config = dict(
    d_model=1024,
    n_head=16,
    vocab_size=24668,
    activation='squared_relu',
    norm_place='pre',
    norm_eps=1e-06,
    attn_scale=0.172,
    init='normal',
    init_std_o=0.0,
    lr=0.00106,
    lr_head=0.00378,
    warmup_steps=0,
    decay_shape='linear',
    dataset='wikipedia_en',
)
Each number is 50 + 15 x the weight over its row's rms, rounded and kept within 0 to 99. Layers, rows and columns count from 0. The size before them is the row's rms in percent of the matrix's.

# up: layer 6 MLP up, 4096x1024, rms 0.0725, rows 3842-3854, columns 768-895
# down: layer 6 MLP down (transposed), 4096x1024, rms 0.0742, rows 3842-3853, columns 768-895
up3842 105:52 73 44 58 33 37 70 35 82 41 44 70 58 47 49 54 52 54 59 63 42 89 38 42 62 51 49 31 55 53 25 67 43 46 54 46 55 51 35 30 55 76 42 45 38 64 37 66 32 64 24 40 55 56 65 64 47 44 30 48 54 53 29 43 65 31 59 53 72 46 68 55 48 51 54 54 64 46 30 36 21 68 41 35 55 33 73 48 38 70 50 53 36 49 75 42 58 28 23 62 50 40 19 55 71 40 11 41 50 67 37 62 38 24 45 55 56 54 63 47 53 41 34 61 53 51 32 58
down3842 092:39 41 28 63 43 62 56 49 43 58 45 60 31 31 73 37 32 39 55 40 49 50 42 22 61 53 08 79 59 76 39 71 30 38 44 41 51 74 42 36 02 30 88 72 62 48 45 41 78 49 54 67 67 56 42 65 51 20 54 46 39 62 55 43 35 63 67 40 56 39 65 37 64 93 52 81 42 57 34 81 45 45 60 60 54 48 53 55 49 19 48 56 57 35 33 62 32 34 62 54 64 32 29 40 80 75 56 37 57 12 57 61 60 42 62 65 58 73 56 68 54 40 74 74 38 43 62 65
up3843 113:67 10 44 45 51 39 29 42 55 58 43 28 35 50 31 50 44 52 57 47 66 49 61 39 59 44 89 32 59 63 27 54 29 54 68 47 45 49 32 26 56 44 77 51 45 36 45 54 39 42 75 62 52 42 43 69 65 20 57 44 54 22 49 27 69 47 24 61 48 56 45 45 52 60 44 14 31 51 51 64 52 61 56 33 92 45 48 57 48 46 35 34 52 16 59 67 41 38 56 64 56 57 45 74 21 55 50 50 70 75 61 68 53 62 33 30 33 52 27 67 47 57 65 42 32 49 59 72
down3843 119:61 65 58 40 50 49 39 10 46 35 69 62 64 53 55 59 60 34 58 60 75 64 45 60 40 46 67 55 24 49 36 81 96 69 21 44 40 56 62 67 79 36 41 43 70 48 21 69 43 49 91 59 58 48 44 42 37 57 48 69 73 54 07 35 44 43 48 33 38 33 39 74 47 70 76 86 28 49 46 68 89 32 37 54 39 62 32 50 35 58 53 35 56 59 56 58 53 45 55 42 49 55 64 27 47 61 40 42 54 42 62 50 47 56 66 50 64 81 52 34 64 44 50 52 47 75 67 26
up3844 109:48 49 61 57 71 33 63 72 41 45 19 28 47 45 38 32 49 27 40 20 67 25 51 47 57 82 48 59 58 55 30 32 46 29 59 37 55 75 30 25 38 47 44 66 60 55 77 71 70 38 28 45 59 60 38 39 49 64 28 56 42 18 22 34 42 68 62 44 47 53 58 60 34 30 51 48 41 38 41 42 44 65 38 45 59 24 42 47 61 58 68 40 54 65 54 36 44 44 29 59 55 44 46 51 31 57 60 36 55 24 64 46 26 43 41 64 65 68 22 51 53 47 39 59 39 62 36 33
down3844 106:87 47 41 26 48 47 55 60 64 49 64 71 78 40 60 60 59 59 61 73 64 52 47 59 74 52 54 37 49 52 51 41 32 61 46 64 50 56 49 53 50 71 64 37 37 65 90 74 33 70 55 46 24 44 68 27 51 17 34 43 83 37 38 53 75 58 36 56 22 48 63 56 52 52 23 39 62 59 58 73 49 45 62 36 27 49 58 23 47 74 30 63 51 56 51 70 49 63 34 51 43 61 64 62 48 48 49 55 38 54 36 70 31 57 53 61 57 30 51 46 59 59 60 71 47 54 75 49
up3845 085:53 66 47 82 57 51 30 50 47 37 31 46 51 50 62 79 56 34 45 35 30 31 49 12 61 40 60 46 51 46 45 36 67 39 58 33 53 47 35 57 37 38 61 32 54 22 11 47 40 49 39 46 33 31 73 53 51 53 18 48 33 50 27 44 45 41 57 70 71 86 43 60 67 59 30 61 73 62 43 42 57 54 26 40 53 43 36 22 69 68 20 54 76 29 32 47 47 54 49 45 38 44 52 59 36 54 85 65 37 85 45 63 44 53 44 45 50 24 67 49 65 33 39 80 49 37 37 45
down3845 068:35 36 29 72 61 17 38 43 39 67 47 56 39 64 21 52 52 48 15 24 62 42 54 39 70 41 46 42 80 18 32 61 37 37 33 68 02 29 38 67 19 64 48 42 54 27 36 64 60 60 43 16 37 65 38 34 40 33 52 47 60 72 53 64 36 54 19 37 50 34 30 50 39 53 42 55 59 48 52 70 56 67 22 49 54 61 42 32 47 37 52 73 53 47 38 53 22 19 54 48 44 19 46 50 64 53 60 49 76 38 31 59 26 61 27 70 61 52 58 33 70 45 39 57 37 62 56 40
up3846 109:30 48 54 67 40 48 49 53 57 60 41 74 45 37 65 25 58 42 79 24 57 18 43 59 63 41 80 74 49 49 62 60 60 28 36 37 43 82 80 63 39 42 21 27 42 49 40 61 75 39 50 55 36 53 37 43 76 67 49 41 70 33 47 43 90 45 38 52 58 81 61 78 57 36 41 48 48 58 51 49 60 54 57 49 48 54 49 35 38 78 59 49 43 59 51 64 37 32 40 47 51 69 71 53 32 53 52 62 68 61 53 59 73 43 53 57 47 89 55 61 68 66 39 32 47 57 48 51
down3846 106:54 50 16 35 52 53 39 54 11 28 21 44 31 33 53 50 40 42 40 33 41 82 64 79 48 39 43 66 38 41 57 85 62 65 39 30 34 56 54 55 58 64 62 66 76 50 64 50 53 69 69 62 59 60 57 61 55 28 18 22 44 56 50 74 56 44 92 40 63 33 56 35 31 36 25 72 46 26 30 70 50 49 45 33 77 58 43 57 44 41 83 58 43 48 42 24 52 29 54 53 86 67 67 31 57 48 69 57 61 70 43 49 57 24 73 30 49 44 52 42 39 68 50 34 24 45 49 58
up3847 104:37 38 54 38 43 53 41 58 44 53 46 57 47 65 53 25 43 51 46 49 42 61 19 38 60 35 25 39 68 45 59 52 63 17 42 25 38 56 38 61 34 40 52 50 59 42 19 62 40 59 79 75 56 64 17 65 27 43 41 48 61 67 41 60 32 76 61 41 49 39 61 51 52 39 56 68 67 23 58 51 37 72 25 36 63 78 54 68 54 81 68 62 73 53 44 50 57 55 36 41 74 58 38 43 56 71 66 43 62 40 58 41 78 50 18 60 48 53 64 46 55 53 47 33 62 55 21 57
down3847 104:44 68 53 58 74 28 57 62 43 47 62 70 44 48 61 58 83 42 36 53 36 44 80 39 56 87 64 47 63 29 08 48 73 34 36 42 57 49 52 38 38 36 77 76 63 41 51 40 34 45 71 54 59 40 16 45 39 58 64 39 42 72 65 32 48 62 79 39 47 28 57 56 43 53 51 40 51 42 45 74 59 70 49 42 62 52 38 64 51 70 34 86 30 36 48 45 90 61 30 30 43 33 38 62 33 58 32 49 58 57 58 30 42 43 70 21 72 33 52 30 51 42 33 80 43 53 66 39
up3848 096:34 52 44 36 53 63 23 30 30 63 22 61 58 32 37 30 48 29 53 65 48 37 36 52 46 40 37 44 33 59 34 52 71 48 60 56 76 31 53 45 27 33 44 37 57 63 22 60 96 51 38 49 40 46 84 79 61 65 64 43 59 31 55 52 62 31 44 57 61 39 65 45 43 58 47 29 51 54 72 46 47 30 62 46 54 32 65 53 45 62 53 38 33 38 70 36 60 61 35 54 46 46 54 64 49 64 70 47 31 93 42 73 66 81 51 46 39 59 25 39 34 61 45 43 41 50 54 83
down3848 100:62 56 48 45 61 47 68 53 55 81 29 13 45 62 67 45 41 57 31 75 58 38 65 44 23 44 69 48 50 56 57 60 50 60 58 57 48 64 68 29 72 69 41 29 47 41 41 59 85 51 22 55 53 58 61 21 44 61 68 77 64 18 57 30 43 12 31 54 71 41 48 34 36 67 19 26 76 59 55 28 56 47 52 46 53 46 55 56 32 33 54 78 30 29 50 52 65 46 43 83 58 46 59 52 71 58 30 49 69 77 14 45 59 81 57 23 66 83 40 51 32 75 45 46 63 75 53 45
up3849 111:69 62 31 70 79 42 48 53 37 62 47 40 47 55 38 43 44 50 31 63 32 56 70 46 41 31 31 31 62 40 40 29 34 66 74 37 46 72 29 65 43 55 42 51 37 59 63 37 61 38 42 45 46 23 38 45 38 61 53 51 77 43 79 40 50 30 71 26 32 36 43 41 26 44 67 53 65 44 55 44 43 55 65 44 43 28 74 46 49 45 63 61 49 65 43 46 32 39 54 40 40 32 59 33 59 38 61 46 56 53 67 24 60 78 48 56 63 51 13 80 51 73 63 46 30 53 58 44
down3849 108:55 63 70 66 70 47 63 31 60 39 28 46 36 48 43 28 40 33 67 75 59 41 16 46 44 54 50 77 72 46 38 31 41 49 12 20 31 45 35 67 54 19 53 49 43 68 72 44 51 07 56 57 79 46 47 42 46 39 38 40 51 40 44 45 44 45 50 67 44 32 51 59 32 69 49 62 54 61 47 27 61 47 48 56 49 41 45 41 43 73 55 64 71 47 36 39 28 36 62 50 53 64 61 78 55 49 58 50 47 58 44 28 50 44 31 49 48 39 63 60 48 62 42 62 38 54 74 74
up3850 116:43 57 58 70 23 42 23 60 13 69 78 33 61 59 38 39 24 32 59 28 84 32 84 64 40 40 52 41 52 44 42 69 38 36 73 54 51 41 59 55 53 70 55 75 49 59 59 44 20 53 56 46 38 31 44 87 35 46 27 54 40 39 30 57 39 41 37 72 46 68 60 48 62 31 50 30 51 50 49 45 56 71 52 52 43 21 33 46 36 64 63 58 67 53 39 57 67 04 53 33 23 47 44 54 40 61 75 66 51 55 39 22 68 36 46 67 12 29 37 60 43 26 73 18 59 69 73 72
down3850 119:42 50 60 70 55 29 77 39 65 57 26 61 62 45 97 44 53 50 53 34 66 57 75 45 47 58 46 31 82 50 51 39 66 44 54 74 42 36 69 61 47 72 36 26 55 53 55 34 11 57 50 58 59 52 51 50 70 74 49 84 48 54 28 40 27 39 63 74 66 45 58 54 60 50 77 51 46 49 45 80 61 61 53 48 48 47 69 49 48 48 57 57 43 10 41 46 57 21 49 65 40 52 42 87 16 70 42 46 52 13 58 75 35 72 61 36 67 64 29 60 82 56 20 48 63 73 56 70
up3851 117:44 60 80 17 38 46 30 63 58 69 47 46 67 67 38 25 43 48 41 37 36 61 47 64 51 44 34 54 36 56 43 53 71 31 83 44 60 47 25 77 58 35 50 75 65 37 42 56 35 69 41 63 85 57 51 46 34 24 24 45 63 65 12 66 22 56 38 50 34 41 59 46 54 21 24 30 57 54 74 55 62 72 46 31 15 55 45 59 30 40 54 48 60 46 39 56 66 71 49 53 65 70 68 31 64 56 69 36 25 52 66 76 43 49 39 40 73 25 68 48 45 38 49 46 76 24 31 75
down3851 110:58 27 42 31 49 99 71 34 41 61 29 27 25 27 35 61 27 40 60 34 43 51 39 48 55 63 93 52 42 60 66 24 42 53 46 71 44 97 22 32 44 49 41 58 58 49 48 33 51 39 61 89 36 46 49 37 53 08 38 52 45 51 57 36 47 61 69 64 58 36 51 62 79 62 56 48 20 47 59 46 41 82 59 64 70 45 52 42 37 48 65 38 64 81 82 56 50 47 78 28 71 54 48 31 40 79 55 76 38 63 49 49 50 62 36 73 46 55 27 42 66 39 49 44 52 49 23 64
up3852 009:39 58 47 37 20 58 54 67 68 45 43 38 48 54 47 78 38 47 39 59 34 19 44 39 52 49 26 12 29 56 47 57 45 66 37 68 57 40 53 67 57 79 44 45 56 72 39 65 46 34 19 46 67 24 50 64 43 34 34 32 28 51 76 39 48 70 44 45 58 60 21 56 78 77 60 46 57 34 55 46 68 34 51 63 52 42 43 38 68 30 27 47 47 40 65 43 58 35 51 58 65 36 39 24 58 52 28 46 34 74 21 23 86 13 47 48 81 40 50 56 56 59 61 43 48 57 38 42
down3852 006:51 26 61 45 42 48 61 77 56 57 50 51 38 47 62 74 73 41 15 40 65 53 36 43 49 55 16 35 45 67 35 44 73 26 53 64 21 60 36 61 61 64 50 52 38 55 36 49 39 68 48 73 48 28 38 33 21 19 54 29 49 41 62 50 56 76 36 57 23 42 62 35 57 55 13 37 46 63 30 58 48 60 41 94 64 52 53 49 50 77 43 60 60 85 52 34 51 42 30 54 50 38 21 30 77 51 40 45 16 37 49 54 41 38 61 70 53 48 48 46 32 46 15 54 64 45 36 46
up3853 119:34 62 76 67 35 86 42 43 58 44 64 59 45 81 60 29 31 30 74 74 74 24 45 33 38 50 26 51 25 40 77 27 00 32 78 53 56 67 48 49 51 54 54 57 46 56 66 41 32 49 68 86 42 51 51 45 54 32 36 62 68 34 30 72 39 75 58 54 59 42 64 30 64 48 40 63 42 80 47 63 65 60 54 62 41 57 34 39 69 22 43 32 60 30 52 75 34 42 53 37 60 56 42 20 32 20 46 47 54 51 59 48 61 48 49 31 34 79 59 52 56 41 48 57 54 44 45 38
down3853 115:50 37 41 31 36 49 43 49 46 42 58 36 63 36 32 32 45 51 18 43 36 63 35 39 44 40 58 44 46 32 42 27 37 47 58 72 46 40 27 42 41 46 79 59 33 56 47 40 34 29 94 72 37 43 39 40 38 61 68 56 46 56 15 53 53 37 52 50 78 36 42 74 57 60 54 43 46 70 30 40 27 39 65 57 44 61 76 43 37 71 49 80 46 39 37 45 42 66 65 55 32 55 26 53 70 47 42 60 38 55 55 65 52 63 65 53 31 58 61 92 48 49 62 51 51 53 58 57
up3854 015:22 59 65 41 47 56 55 61 56 55 59 42 40 48 41 42 49 39 43 69 73 72 65 66 67 54 71 21 78 51 23 43 79 34 72 31 27 48 45 59 35 36 61 55 41 59 39 29 65 74 36 61 37 33 58 56 45 32 62 71 64 20 43 50 51 51 31 44 57 52 69 35 60 56 51 73 39 41 62 56 65 62 75 45 59 55 65 74 32 39 48 62 63 45 54 40 53 34 63 74 54 79 60 68 67 56 27 46 74 41 67 18 48 44 37 53 43 62 60 34 38 46 55 26 39 36 46 72